Weights of a small GPT-style language model, trained from scratch on English Wikipedia.
Size: 11 layers, 2 heads of 64, MLP 320 SwiGLU, vocabulary 551, 2.24M parameters.
Architecture: no biases in attention or MLP, untied embeddings.
Training: 112M tokens, 6824 steps.
Each number is 128 + 32 x the weight over its row's rms, rounded and kept within 0 to 255. Layers, rows and columns count from 0. Numbers have three digits each. The size before them is the row's rms in percent of the matrix's.

# layer 7 attention output (transposed), 128x128, rms 0.0563, rows 77-127, columns 64-95
102:083160126164134110114088144136156115168102165074147112105152129129126138138177126110185164145112
119:138101139119107090036139114070123115121106065162133136146137183125114119051096153144161146152114
109:129130112110171137145093153127175150063122156144090123102119147174125104156119103140062100106119
103:136122140124141111097129173177172079087137193148103107068115171150110106117162152137143153121128
099:117145128125074073131150144126124123166135163184119151091133138166104114117145146125188136046138
109:144043117123153092114111118114089170147109115050137128127130139098090185093130122104131105205088
110:087123112088095126159129109144100139168104100153132132169139085137156101179167115155129096110133
115:112119124150167149124107130162161128185131115141127083156122137082134153116123127116154143088154
116:113144123191084137112146138159080160120128145083110168092121125143090116111159151107165139092129
106:124184105156108123150156105155083156099154186098122168102113104146104102151116132117085147098136
102:123175127183091103162153115081153143177073140155178124149136106108133153097153172123142185138134
116:100070123146170092101098127152175145155074130131115110160112100102093122099108123128079117150140
109:160099125113179091134136141162141094072117149193111137153108169149102108107104121127077057139141
121:086118129097081097141166143099074086113141082174115145134137153150131156157127102153159081125081
103:093158127193071138134135131137147109213140192173125065137173127131146129122154119151092131120121
112:099143087164089119148135156105119085122099209111132144116177117126151134121148136111078100177110
104:160106111085176171117094111125153208132126029133082112138117133118152157141114110070083139169114
116:118113114138109126129115119098069139110092037093133191125138138149102118093133154127217090164085
108:070190077125100093140143112123141162144157201155140168139138123121159098159114144118129191106142
105:179159142119079123124152131125111148141154164097158113077105114113115133164176138101132183112138
122:116130135123084147137068112093087140125147108122105181167111112156113106129100133118181087128111
108:111101126076061109076101131087083043081181174150114170111084134130079067131119124103112112135110
108:142124132103166114087166098174120139129088120078112166151161114097154180126150137109167139150117
119:140144098130105114127149125092087175191106082115134116137200107128175146134194143079182141157087
101:118145161115098077104166165125128031116118177188194176113085124121103118147109139156114141127135
104:116147114082123150156172130184101140093160164113135152124097098154122115183165128104079120057122
111:074158113170111073131114072091136100120066096059151135156180145115138182071151126139177110098097
106:147125109133100102148157134155108083118123227122133174112095136126103141136166160128194148155144
093:121132138134132148115095108114145174196148107128148058148146081119152146114131139091077131128093
103:123131132129135140139122149185144144165151247128116077114076123092138104164153115115131145149110
119:137136128137078130124148108075123138160121116086140060118140102092177159116131094100052129128108
110:167123126115177130138137141113118130084104122075104140102151131160133163107210140111117135120127
106:152133120145135123110066127126150169163110053137080194132138143161129105127155122114196198172138
110:080122106060090128136137124150064088137137148162121124154124103137155109151176104133225113163108
102:136141125154085112133200127116119103158129205111159176119133119112157129112122142119046167120168
118:101097120127154146108175149156146070108102086183114132158159173149169140118115124194128091157117
116:155099131124137138168077114131127141121084101085136123125100062127077101163161091143155091087137
118:170154125142067161148155114089100111188175123190152108158141085102098134097103090135118075118153
107:118121131129138099126173148069165099119150132202141064114113181129103130087088149163128141090152
125:153172144158096162071073120156116126144171160071126130105125137082107120098159123098186146074147
111:141145138095179143058059119157163104115123164112106181145137136120155114133152151072111144118101
099:095179113160092129146105104133151142136135174154144102158122142095097112153123123126095111093120
118:140099133133145103155118106155129140097112098124124123118128160149100130156151130189139038145112
114:166121149157158103086128139171129093102127079089108222102116175100090115134092108156204131134140
096:195113075120142156119115078157124198119123076099082123186113162100149140128121074138139056183164
102:162159132177120119147113122111131146106105146026158100116148095106096179087126134129100120128105
093:112131124126080081112114158144144080158174188138132137083110164184086113112165175101077174112120
123:168133138093184157098096172108194077122154118162147091093121156129137146160123129131118174142161
103:110143130192147113154175125144140110111122154094150122122155119092138156080115153111072154051145
103:103119130150159129133068144072121085101117159066131114101151125142138158126112151122080095169080
120:164152156101178140095131102123178130038131084162130171132135192150162112145102150191070112108157
# layer 7 attention value, 128x128, rms 0.0558, rows 78-127, columns 64-95
124:099134054195103176127143143146192139143155121131136108099121117115105118131127103110071145137117
111:132190130013111062133149100164154167139125114119115170122103156124126144092135138088113124095164
104:143174162115120092112134082139159134137119130143099090127131125177101188170123130142113131096132
102:118165170141104083117154157132145169127109136127118108158145059166098170136124136116063111089116
107:115085119151134147114106088138087127115170168089146114141151188121139070073146123112139132135137
113:120129196129061138164129180065147151139117087129125133126138068132102149112114139141128127140124
119:101119164189104159085129127104095107111150181075109120165124186122141169171129130100135123068072
117:164136106141168168150143118217136097115087137158122115119104121149143105133131111135049114083151
109:178121073080162149119121087169197113087118118146116122128096089161134067088124080142131123113154
102:135098134157071133122154178158151104118144105124097128090146062112093114136110118129142106124149
116:128083179170094143109160104160072097138139132143098137090118182079130113125183094074130123147115
107:108145092068135067146125091102158135138143164126109119142148161147116133102171109030107153184119
125:091162109163183108124106134079107142168116115179170166161148118122118115201118142150094133163135
106:108105126199118125131085137213156116171126169205107138089123115089080111136154095157148070158088
114:106129093073169071123077112109130067124104155147141159103151135070114067107140149135123133158117
108:129100160102083139083141158054171124143151129072161135148109167184145128128099169111176163122132
123:140135100168148167188166130101136122098156143109132096134133112138148111125137127124050165113156
113:125132084129125150163125104197213152132136111131067138128132106131087087140095087139112112101103
105:131109169132128164137150148184178155127100098138122145118130078188082152126100127185127082141149
134:089130111162206124156088173109106145140132142130175152139119084069140097128158102119114172132131
111:104176118094234133128131085045159167118109070150176136124136070136085102128150092109078183160103
113:155097181169082146156133147099122042127123153099134141134146116148173118087107194163118165159097
119:142101120145082154163083137139161137130112183126131116132160147182123115101096168179086091136126
107:089152114131095111165144129109130156078139077189141141109156085116097145112134092060090105192139
107:174146131031153099167123094110120156143065111132156158157149134183148115115112140154092126123149
120:149133109216175115139118110134083107170105111099170134141131096100152086116143141194127148093120
112:120122198174160132143108096074116069140141141121080126152174111129115126152156138124117120105114
096:123123088120052133087137166155121145100111124115146113086132149121121128071073125137160142078167
110:145133175116110139143119145181151123066140124122116149145137131142131161125130098103126113156120
121:151055114142109160085128126156105149140107105153204137100085143117123108092105121182205100136164
115:183093169040094099107166076133139117141104070118108115108104142160138133089100208179129145076165
108:152049190131091142115139177112155134148151118126142109136101098146101105154136134110122163114143
115:147141149147089125150098145053102107081106138156130138169157107142177102136098150185090143190100
111:138096142093123128094122131169178097170126064164166184116106132086111093103104149116192106121125
122:122160120148094119160102116088097093161174147159139129121133196106163138164135168100143117162119
121:136130195096103157156150123095038152095100112085097139112127125107126169084158112152133123118141
120:146203066074130162088135131112117163087092127151140105134144157086077117103143127090145149132135
110:087184041101120133109143105163155187122138108138065097125132132132093186186111088115098091134115
127:130145130220184170158127108183101139093101150105149122156100146132127138135149105141119139058108
110:147125180136137070205137103106155123132143140141152126121122118134121130082149155105120183105119
101:134170193156151112124128137161168134182107095121136176154133070133084138176176116102134122136119
121:128154155155115110182135153111147126142138107096089121129141089142115177110157118110103110161137
121:158132142156190140186188096130071135111187163116135119156110140124106173151168107093105151103141
101:138127085135131174134149144100090099105157182045148136161115216107159108132140140111164165135128
105:132134138116118149102159106138083106116109129075159129112120086135139115040136126142146160066180
092:122102215116180075089106110136155170178129096173182134144124100201063091140144115110135104111127
131:111095122103096100098129090123097175138131142150106095116147186132106190189129137114125117101151
106:154156084106159128132158071183105106153084110122115109116102149126137116143117141145145117062144
097:102104130111130136121093094147120103096153125128137116067107109085133082068173108130146158158138
124:133153082109113106222131089139201146166169123132104088103094144104119176113145134099137103124171
# layer 7 MLP gate, 320x128, rms 0.0683, rows 0-103, columns 64-95
090:171110151152190176130157071082123124193132085134162169099161164126132104069146122106141074121037
096:180135160170115141106140169123114087083136147091113107135122081112150157103129111074124091160130
097:119140101104117117178133121080114132080115134110153135132164096118140098091125111107086152144107
096:135102136138137083084142225121113103185156143132146154121137153108054159153102062097186139119155
106:184134171162133148129141119108054176087132078112109153114157085079064156139158071099079179118155
099:170144145082160141132115046068106142110116124125135117107109099058180128111132122101089137093110
105:091109122122140135106132168139114127171117145172156206166121094110142087130113086151144151086139
108:161111104110137154157133043100117134136110062132154128148134156126118104098170095174133147106102
103:127135155086128163093117172099113131099150166137092171161094122096093117101114096097105127138114
103:127134132083156102176161113075171166101125157179055135147145108081128137087131124132070197119178
096:194106125104145134128090175100067126107153141080103157110089127106163095087195123121134111122121
100:117133160142098113113161144104140139165145191094108132101078148144066104150104126167138203126134
107:174117171208130132069177122115170135123091124136132093141126092105087130158104102135051108147138
097:161161133077087139070170084106124090112076133148078137133145121098106125066150109114080155149153
103:159105132156104087133155144124118183115107166146129117096111168117175127143138126125113168157165
093:131127125160157167141161133115081063140120119122077149139106121128136071087093101137174112104132
096:120102126097125097104081149151041085119116098081085164108102136174096126167105124065119145168142
096:120137093108115143083130067162174137104066133124172089130078186118100110137088133163113090143128
099:146123104093147150083186102119084098141111178186128165190123153166069146106136077149078173130084
083:160063147137112191112164150123120163082120080180071107149119128151092134077104132150133148135109
101:105176147152138177102109152077101129134057152155163156149128075056125108139130118185085145111101
101:145082179126108117112195113069120097172132039086081099091112144069102071114130123117095084098090
110:107115127127126139101125138164119148137113123118093174135164154127134100083159090118128177107128
095:104085132127066137171168090145149044097124095147146123132068110095104071180129098158116144074148
108:153129102072112147145149130100145158158120144152089152165148137096082163108162115163113115131171
093:130124131180110086124120087130141126153133140157129123138124161143109069142151090057123074143163
098:088091132121099118113156141153100123142100134151122125117143130159110121143182133115100152108136
095:156176125153134138143149161053141107166138169153124127181070111161146115101093148122146107143130
111:180090123141130122118124173151137114129091106178146152107139202101073088150113092157153142136102
085:081142128154121182125094090120141094196159099116166145120105114160155159118109127169086141128093
093:146101136121104088192100141086122183096157120186111174106135139157107152104164114122142099094145
109:159166097118185147198133140088139155149108121139182164143147119099116152141069122096128141149138
100:141114220136185142103132121142175142141103179101114140120114090209086142108092130113082151106136
105:124113153092216118095134155066153099101158108164120184154094161142084137152143096124108156148146
101:141095102084075156109135138188075062097107157129125168128131097139119145132134143142146157183157
108:147109108102126107128114121118110103140141085148093074146053154087149089108084088136151147114154
106:146125113094099125116114116078146153165135147163129137143145148123101113116087097119142109143114
101:140186145116137100102175174163086119206106193137119142171093115133079143149152123127135140115142
099:079153162108069093139154152123148119092083070106165148080150118126093167186082127148169134127145
107:134083110190113151116186136099129123121138095112120103172153119143154130187161114173089139163116
102:155129061075151114179152131169168163174104090093165135106177140128070158127123111071107163155141
101:137186112095179106139144117175140155090129149158105125191136112154117172144149079170119116144160
104:131153160132133080134167094097146164143127110198165147141140141110104131148180111151121180072084
107:185126143112128114136162108108145116136114172152129117117151130111143114139119116156110174133196
110:136178121094103148124145149127066099143131109126109142107134114206088123122143112096064173142149
098:135135191121177126117180099079170142167123073137118182150140102076135157152128088160080100170150
100:139081084097095144118126169121138036163116155151167134142126154096120051133134124130120176098164
097:115110140061194188138124187126153101162182126132108139138116143063125136141081132173150127128156
097:096113100094151085149123131143112090093154147160107164147110179131104086131088116075170107115074
089:128116203069089195141188163123107140135138119163158130128141144165105136093115131090111132142093
108:165159125099126130151158089149164125167109144142072099134054135085143108114102143115131187149151
087:122130113127148083178146109114115114139105086136175170116165129124132106063120154160104103138141
092:121161139086119069085155101114127084184134128178084105169122114174112083145107120128068089115149
094:137137103134140155152221161098140123179112090144156117144143086058096120162111167070058135157144
102:063152115185128063094167216125102060130155101165099147141138113137075098191105116097153116081192
098:107118120064167148135123162163097093168126184143107132181104085165118066154099094101117115129113
104:143109130167065163082114121145118161112101074110158163163097134103073127150045133105111172079186
097:071171160110100147139127124096127100109121120133109117117140070088096154142088100122144086154191
107:105107069085095127093160139124074126147162117160076166136125130109076068128201119121146184120095
092:119122127155171119104171068084147115077124148101066154104141168103147092106141044139119115108170
098:138091095195110144178140119113147088143138141127145131157136133084131162079183147166121129177172
107:125125128128063126150149121133115094195126099165104137144131146169099126192128126141161129106126
103:081146134097088117114240182115112084157097133155056179143145186061138094092079134184166142074146
103:051093116161182142073117092119092132123123153168106163119118106118122090146126100138115161119110
093:133147073062178094121120115160145143163132083134112171094132200172129120084131121126145158149155
098:146088154118172118123060149136144155150115103145118112117139105087146111159055072158061108115095
101:137146113185110145125109120094161084167114082190124100127090115094100099138164120145187139156112
105:090107121145098126103192159137123155082117158139172180118131055101100159194081136144106092172112
110:103185134130110147125111071078097119146072132158156135163186122107100157105135086073125181144155
103:129128098126135133178100125096130097165163132094129120115109130166103157123140088165171163090166
095:133106101082085123145132150125126142157105142089162169131121137152135153131118129133134172141091
103:119117136067122149101117121158117085112113175083089108166065110138139101102110072123104182142174
102:139106194116108065141114145088161134108161108138107114131126074144064173110103120139160114134081
102:109132095138185057134177126136079102124090136155160117086133173151178065121082135168127091130131
107:110135178096169117123134099115110091128070130139124147218123142135139127077072114080122124121158
097:134125067114107139139121116135105166127123017105103146160128131121171121115101096123205083111092
111:126138100082145127149136155115088110076097136141154138117145102171144128147103095132108144106166
087:131085097140170083132120105164147117114110113152099132140125130119120177085116172142103086139109
100:108150114121115136142149129146121166116062141170113122089161090149107103124172136093096172101138
073:078089113169112114163090096152155167112183099085171087067155123161182126129161182139144082167113
100:140119144167059081188129090144149157145111136161148107127094106166099094096148098170123176105196
082:108121086103131176105181124139112115170118133185118149175137110060126136148089113089108158134153
099:103110106123156156111136126128107199136122074103106110157147151038152185149042071145154132134153
105:177099104078117117128121140086164092115114075171152139148132110133094174170076079121073112108135
109:126190137118158121096143143100141105148086145133120186196145161123134111115103095139195145155123
093:167105142135118094101192151085138161163118158168103143076125120072134125151117039178233182121127
093:115128108173171154172105126101085103183085169124142132188108159131110144152134107134147089106136
087:125124144151142177158132108083100136110128103154104158104175118149116132096133155091104164163108
102:157141070091064124123138075169128120054084092158165162130121111180150115153119096171077121106115
106:202145108111176102161132133111136116092106162148157151181126147161107129198081123148083115130097
092:118091084125132171096083160121137132159121119125137135139148141111147111129148093130135130126122
103:134070114077147145124121111151084115101132116114146153111111123085155105140117054106118160143164
097:143075124100151096125183154097123129119091147170090160145166138092133086156126123181099146144106
098:104147076142134170135165118117120157096079076123174183113147100157148076100123103161137189116122
092:103181158055107159102164133152138156159094098084097154106129090144094163142151078126116118128075
091:150150104091159127180133176145123178151100124148073113132122069167117163124110097081066134149136
088:201134104174116166083085085124112160158115053135143146148166127170115142136126106155138215194120
113:143145143104172092122150149168157136068131143208088185131105165088091137114090140103076146113157
102:071150147126129113132226194102102115134085123098131145151159149164083139175135096156075115144144
098:103139126177146176147178134112120179131117138164104136137157152120137122075094070162116119157116
104:125098102094108169185138156106102140156125135132171176146124157066140133155088121162090193127147
089:141115151140102171110131107091191106137119201094091045096084125181099111117128109116090131164065
097:177099116131130143121114077136137167126085135148089062107141117158116137143079112153122152143126
094:148116124175034133097092125118094095161056121085120132113190201129101121113108126131155181123047
# layer 7 MLP up, 320x128, rms 0.0624, rows 0-102, columns 64-95
089:171149085113087099125110152144177119136156110152212162172176128086107135130113162165130088151168
099:062173131121082160151130198104135134124153176147098096097155119111074114161144140132132115104121
102:135132124113142135148159124129109069078125131140169126114120115113166097187090135113123094163081
101:146122122090116158167189131110127117158110101065073131114136132148179079086138164152117088167166
102:110152116151140117149139133139130105102130120142122152069160146113135139108085119115169110117140
098:092141096163140156145151149109114083124109192115128091122150162117127106152124156137116135141132
106:158127099149160123150111155109124176117149159172077142171129162148147122151193172127106164193125
099:117120115135166109105138120102146126140104104111155132115154066072125142111071084128140174130089
100:196190137156158157119122128100207160142149118135136169177123151124134119153120143133149133158129
104:109162157157129164142058161163166110115133117113127139121054080136119159101148135122168166110132
101:117082076103117126127159096167106136115173099148089135111153106053106132130155106128162160167114
099:107075150159134113123190149134126137111132118082188141155106102096107114180120150129145170182068
106:081114128128128136089118149124153081174173175144148114085108168157187105116187127076104090093086
096:136147138118105157118044100119164134155142119085154071141151125118159108142156111146133092142147
104:128101071109143167149129112090193111120136082156144117127091077176122103126115143055102124128161
098:176096166103119140132139091111082124161079142174082133108142106094117077073101108127159130104086
095:099130131110078152066125121041176152180144105134131154132096151105131097153106079091149101104139
100:124098128129133087134147096165141198160142201106189093088111138139062084124139182132124163107049
094:073075145098145169075144097133102081168157140136107191173117184147096137089106127184121182158072
089:106174084156006130167123159102137166076127158170100111094108147152120110113096183088155146093145
106:127087121203108101112109136172112111164135117083148134044123173144131204155151180115104150104146
103:123149125141128121074144185140084164129113099138101112131103108109120106142152114064100116135074
103:117069105137126114157152104137147184095110057146123127116105136115117163162093091129113054175089
102:117141092118208090155166178158166094160154195128158140173147175165183073108124145162147201124132
107:145112059110065105096134110102095088103080114139075163126115155072140092139100153123139101119147
092:134126090063167114139134087042115088064189145100106078142109149098177097114138133137156161098140
096:130098179112105121125114116134149126104127055153108101104137101070124083106133074140204153112136
099:159120206142112161104085178104154091136168172163121159069130131155098186148160097154105129151143
106:123126081144113055133123131099132146183093127147118106178136165043133115145102098158161153065150
087:136133113073137179163184044181116069166163097117135183113064130205164132111110152132069098141136
098:143132116118152190155125140095105133087087080157131105095127170080168103142155186116140082130108
102:111100127102179182169137131056136135110136069167137158158084095137176131173156162161113119127157
104:160130097177151117054128199112147158160125141136143124150143104167112135088080196138115118120161
100:196102098122102085114161102117148149118114134113108098138114201170157146202130144127158138141108
105:123101142145120124166113145153147121071097085117212131124148125209111179085140080142115181133100
106:104111133168079115112105132180162106144141134124156099101114159146121126188082117216099120146123
104:090147140115061145106146067087103141175139104151106092163101149136127115083105160175176116113150
097:073163104121149131181123169118146099118160122180108200106119118155084093129104096069106076140170
101:145168136136138118103127125132087107110141139151109100071161146124183099120167151117100160159144
100:134116146088130121115085110151069104123120194105178131132121131148085098171178144149125150133126
098:171072165122115090121134158191108134107121111165144132131104080131113116101146118149130154124105
098:152169105112183109118159090098179139068112129192184172119129164164102110098141088100144149105154
105:094165120191069140098167124086143085152155175118129116153087139103123161160113147118116167148147
109:125136068110159123157110138145112145140127073120054114087135152137126126141124108180147098145162
105:132057116126132080135116096168127143173122164142159095120153154181140095118094154102082116175133
102:093058132142179134139073135116103080149116133147151115119146111124106141077156125174179151106166
106:135105188171154063110176107127115129053143101142075094087163044070126182116162123102125113119166
101:193148107151122135113114140110117122156185183113197131120176183133169100106176132070144158141096
105:194142091127091117136164072114161182140162087164066108083164109134109120116130070080152129083133
099:157138181068111127162124088123061220120098076114085123086163086107097112137128126115191136109098
110:151155094074142143158150116179105131133117142157090153156169123114159100153124123042079151116123
090:112131120108169174143156058108057099099077123110144135159147116179119049113159100160183133019152
093:197201126147142100096173173097064148141131200120127183100083149098100174114161127114162118098147
091:119141137147129194157101059152131107116118128114101205140142128121074132133106117098148123178079
104:166109157088152151134137149126116136070113099161114092150134149143077165151145122097123124109172
101:163083166165098085122057150153124168082136099123112118129131147080119153056145151120156101135136
099:165151113186113098120127140156039130101137126094134127115121167126103069155120134139196112155145
101:153163195089186151118051123171127119137111116134127080119139145142120094092047143104135135071147
107:127115110158155112150138143117109113147140042127129105099104071087096152158155103090142086186065
090:148119169130110111105201134113133076090170160089158163102180140132112148121155140159140151096156
098:161139170212178100101142148178074126172150074118130166108149146162138119113193154103112156115124
102:090076104130081101133131130204113085124132166148137192122133116197125154127071072072162165135208
096:108154159128180128116129213097174191153095148111166170143117197153107113122073125143067113145165
096:112148124127117135092106083104128043130130164150169142154152097173148099116143155128124209137138
099:142125175120140118160176110080130163088114132145140136112171142175148103131107101186069137101101
094:103071158174182097120126143088134117102131021151155110148051101169130130173071140147105116105126
095:118139113114126153119118079170148136092107107120126105148096109126106150096138136125158106119131
096:137138169178141193164137156142105116112173116104077088099151118143129169108102159159073087157133
095:071114136075137161158134177137118139173148165100131137138104142081102073072106130177087115077138
105:122099133136118126098141117140132121151115218095143122136104145116133142154169132137166154166111
102:169164101169134140116101115135169172141160145105146178142122058181067198166086088117143075127118
094:128077123160121190148112132115171170143128053140184166105131130154137136185149112138146075137157
098:144129087144130082148147180160148103160133135068133159124146136146096145165130201152111133135106
104:133088112138051132084138162117095096126105136118097122093146102130088147146131162066128156131105
103:164143134069166123133113113113107152127121132087130128186107050160139120117097093162159134101178
100:217135116155090142084148123136150151190119098160109098096133130177094098117167100193158126025174
107:122060183133160125145158098150162174137119079128208171112106066139095180142154125105111101127078
095:104157124082132140121118172177105153093166116132102117178105094097086132131148152099170148144065
102:124103140119142118040133133154094133102165146086098082121158122143131111064119073122073178062144
080:089117121156134132165130095158155177080192105085165081086201131107181162150147170088157075134105
088:134096101126105090135129147127142103184123175094188128162156173105123156157063143111111203139179
089:050124128127150159184099142117147179108154081120159109177150114176137123128079111132102107186136
100:176134114151106159102064140133090125160180128124107091130085084174125028114201167136118181083114
108:140194106172114126090083112141139191080179150103172088154099162104169141158132169064090107096122
105:150110134148059080087100159095086088129186166179111140122120097187127178162107154130156171113156
099:072085130127114126125124128148166105130159140110130091172162138092145148164190204145125148105127
091:182124082129076111099161106116176093124102090064137116148103151064130091105143182132091179161111
099:155133067087175146120142067123071071111101090158079160105163076164100157131164127145162116183064
107:096089174061149158073127117172112102103133171091200151103101155176149135118156123136107101139146
100:111144176115121170147173169136098130121135124102175140103164090140146111087086095142120093119115
094:159137150135139159082079120119138126148131111114136086080080231143124209153123126144142099121134
104:132127090142122130186126095146129150107121128133175128094118105087121169174136137141113063199111
102:148215113168149164100212111101184145164090114148214144120112128135118136149100116180209120100103
096:094125138156085145160169118087113102149085104112188104129133139124180086052112145119135139065159
098:155191064107101126136141085110148172135064099132189087148151180134165117082108163134146167165081
101:168138101167174160102129118078100128145141158150086110132119132142157120091168093096140158112110
094:100082114079184140163138176115132086104162124147164141115150128058130066210129162082121137112106
110:179122122101074169153154116092175184132134089121155084092158218116117142197071120122130159100122
100:153130117153149098159087146191183070137114137098135131136132072181148129194097145153177123183116
097:163137157116108100199130143133148115101102110152054148119063090107090116078157148091123129164135
096:130218082140149127111036088155181118095127150141092137132128133191139078092093132170114121170194
094:140159136121142121134109070145146152162113055121139171131079103152117138091105145167157104193175
099:119108210109191129127108074110128131060182177149103170126099170113152135110139108102134136098165
# layer 7 MLP down (transposed), 320x128, rms 0.0617, rows 0-102, columns 64-95
090:095123110119108083093166156136138141070101131080143134063136108127129160106081060124098098145129
101:133099058123166132077127113187144136078135151094212091140097127102143097119146182149096111200090
103:098117175133142171113129143166172061119072129129150135089116140145100099105140117169163148167098
099:136082119171114129160119071136098089166112144078078133124137121168165139100086200162128130156169
105:095149183146139131103096140140131146099194192156123108138060143107091129132113153135124167165083
100:173145161088078105137117148131160104142121108119145169080133196134074107141082157132164104166089
103:164104094133121203077118152110109176091094119162125087095088147117109137093220099080136152113115
102:152098113124145134083155143127156053136162075151103117079150146112103081140128149130123099092106
101:104155207145122218064148087129127107108150111094128142102115082103112200129133115091119101129156
103:120116149121114122135074152134142125190163128126156110144115085117198109119093141146136149125112
102:101127106187115144106134155112111130164135120115093124102146155203179114135070137094141102092147
097:076100148094123112142156091158127142156081168190127149162139113111179125136115081137099129122176
104:123117135090151093133125104146138133091185116125058103055120143186171150113135148171157140157153
097:046091128056124184097089128131106109162079147113103155156078053082150132145168158164173101121126
103:182106100164125199188086130129087069124106086108063113115077126126152095169195116131126115143145
098:150155100119095129175153055100045164130060100174138140078156137120103143118090126146100128160085
097:126107123184151083147100175162158108141192119128136091129139095192101133117093132109163141171176
099:164089150098141085130187158158085148120138130180055102117156112113109169144092098081183189099102
100:113132167151125131145110063124131145130130118085175157151147086103137147113104160127149135113075
094:102090115113125161134153159130081153144153122132140168181145133131094129128132152102119121156108
106:150167101092199139131157086172105106111137152098123133109095048154204153133158144109150118156204
102:144179086137107033145130157118128158114153145156156136063149116139122092124116108035142171105133
101:107174144139155084117177152148080112139146138129127131110102135079039119142097152077084117144101
101:162124118173105073138088110153092154128138125122124127143124145147090138173093151185161076123129
104:166179166126150146136144141141204149115108089108128102130147137083146133150156055149052188129038
092:125058090150162145104167110132124114061113187176088159031195175161103113123101078115061168116104
093:162126126155161142126111166099108115165153102108129140144121090170115146157166150080140139122127
102:122077202136124146124106149157123089115093190181171099136116134137124141101105149087073146082188
105:164092184135148128122153109214132102162162129144123083160109140166129129166188099097161132128078
090:125145131164087131125119072112120146136158118156105066091104120152142150185138164118145080123106
099:154106141127070144100133008165167148145140170125097144150123128176110155116101084128178154171119
099:141103095116146075084096072109150143110168062178192126137177118136130101106167092132129130110197
100:141132110114108147132120125172115135156121096123154163135128180140209106133125069147165137141127
098:173085119135117076130166164159065080114158160085146095069138150136141134171108095168171113095088
104:116085097090165069158152111099118103074111195059123138122179112135158161126173112122137179101084
107:182122125158117121155096078136097133159128157179133095197093136123160110123169111095088181177181
104:152118142143188183066078151151138107100186180137186146145072159128171117143175092084100145127143
098:126099123093138130103096136153163118090209149120113142057151153210152137134121092126163163134155
102:154189173104126082138062100185108136090108103102126164134123125062127175042111146150095122125183
098:138090147103067120154100097166096142144191102151088135132163137154123109191151137139156143118130
096:103115149133136111101121107121120089121169068134109131092182140117138112115183119110101118130100
101:104194134098129110095119151132137124104083165109139164078170155105131107123070136137130102173140
104:160147145100105130042077114106183107157109150176155109210091097104108138098062160103160141137107
105:204149106132186092178155129131091081110098113103131011115118131105127117149133126157153153144144
104:087132078058147138140121150089131102137204144121162116064108143111157130128065149149140129080137
099:124129062124200099118115140146095107147114087077151100157168163196150111051162130109098112128105
102:132124153102146126099177125150129144121140121147156093109060105138086074107068150095135174152129
098:141104075166134178105098115075083139120197130159141166125143070073126155107186153156176113103173
105:135150134112130190174155196115111103110195121122181130106135123123117127151101053087160144124179
101:110091106137190095116108112137117120111119115134084063150083149100072153173150124103157160097119
103:107104212155145123116120123156126130037133162148103107070094151088122092108145107189158119112071
089:145179133135141148147101097116141121134157179140159085066159112132142126155077145169164154092115
097:121112155114120062055085106083056100137054141174124183061129115123106156136131163133098036139126
091:093172172112051146069110166149129132093137138130183124093090151153102147085080136136175130116126
102:111143111202118099090140212148170083139116117188172098103143119173091133187145101081083103104080
098:166136129164120118139101088153108087142126130109120133084144175055125138185152152121138128137165
098:101160099156160093109122137101167105079175172127100106090161143178127122084178122082089166118109
102:138128150114150147178122128095108063152048187141130069121134151119176124186093098112161115140148
109:148125117088108126084123138122076107167145119159094162118145092118089179131148128097098139161136
095:121188193071105078175135077144180148090117150135150121178096201117106157113116082131140147114134
102:076114051072130106134121112110183117069098103099112065121108121144151139152147132104111127129152
102:107165180116141190156163143183134198108151133102139144198085115140155111101103121153153133124143
099:099125137180119092113104150178152072154118123171108171117109176095123070138156091139079149138181
097:150141123160107121127155095141095140140102145114162137057127133133083100139070133192155124129155
102:125147157141147177120130111122097136129125118086123125114154128162127169121111169101104118117149
096:117175076125136121123112079171166073112152107079136112158082167156109141118157066090107091182166
094:140128143132175109097123189162155120131147179146106133097121145157143113159166207121069132200050
097:129145120142123139123163116173154130172085198097161102160137101162132146103102169189056094187142
097:105086100160121096146149148084131107108157192113111141139169105126168141095113076084158151156168
107:125098101189106099099093066168109161101181080190107166113124146123127131123158125123119068127178
101:132126158089141092140129103107106157130175172109129070136140105140097066082178134123161137136103
097:101139140132123078179135110161084100134101149097090171102161144169088114112052153151183130092078
099:139130154139090196157120084181090141100093121136130176135096158126114122079159113084142099131157
104:116128115102158134141148094111131141125161152135131124100103126146100071129154130120165047116071
103:139160130151133129134144164092131173165107095105113132183121070164149139126134186081147131202168
096:097137110088127144143158103092131089100151075081103141128185145130171146159075098167124144138075
102:162136100167186129109123059128142138176074138151144160089085156124087091092149099086135109142100
096:133143141121108078169124124163143165135104140102192170074132073091132076114127072109162142152136
100:154138157133104109138128140137130080129143165134182103130183158144195097162111082171123089142167
082:132149130116150116096152148081113117143082134225098168142083124103090147114077073146123203110147
089:139095172093113133108108077096129153095158134113176113101083156188122135156131123130111122119121
088:132163155157145064093176148156130154147122159161176100110100079117132141115138142071130147151111
095:131124190070117165130189118125133084136140071096112118184147120144169092152219111153103099107139
107:134067141135082156157185120127151109129187136055140097099119138098048093147164120153195125205133
107:159102166145059152113101189144113149158161124112152145124098133091113168118102139097097183136111
100:209122130104129123115180150152162151158077189117136099168136148186157115093134166145132073105144
093:146142070165173169169169123057097157123098129160151168120103121114117195146135127134152135171099
098:137136155188084199144186064134135181157116130191113079149139121086122185142148124100132124108060
101:157192093098111111153147097117193163138065132148157099176191102101083117163079166163140100158126
101:141146120129075132109153150164126119126177080130125153117140179113124149084103108115090091131161
094:147096094122104141114099127130125125201155128107133110125086097185135104099048102135161097114085
101:141095168094106086182092125150125203091069104136109158093099124129127099096137172127143094093124
102:121119117128151096093138096090187148107179154082098132126129145198182118182110157142097139215097
098:096075071154129084068167099128149135062183138153137133089175135146113114129109124097123121114131
097:165126042107050123105073103157089128174180100151094103146152179085100083165101108114144111119130
101:092152133112145076121131111158136158124096134106168198133065160111078208083068179108147148158124
095:100104122115106099074137245100171138173144128073095116094103167160117093123139105139160128128216
109:163136189163110168131144122133067137158162071088130102105085028115113147103177140094197109165124
101:130093056179103180120089128143142104117140120107165127142102161119181100138120146098085159135170
095:121130099095143141142154175192134095140040152098195148144136106120150184120107106145099154140209
091:143143139069146081173158159096148169141142081139112135154162136173110142116123127119149123039132
097:134152112188108128128178116088106146134106128180158163122148143108142160126154158126125114182145
098:182160140174131116090106110040112112122150162161107159155137104139128101114168114106141130147218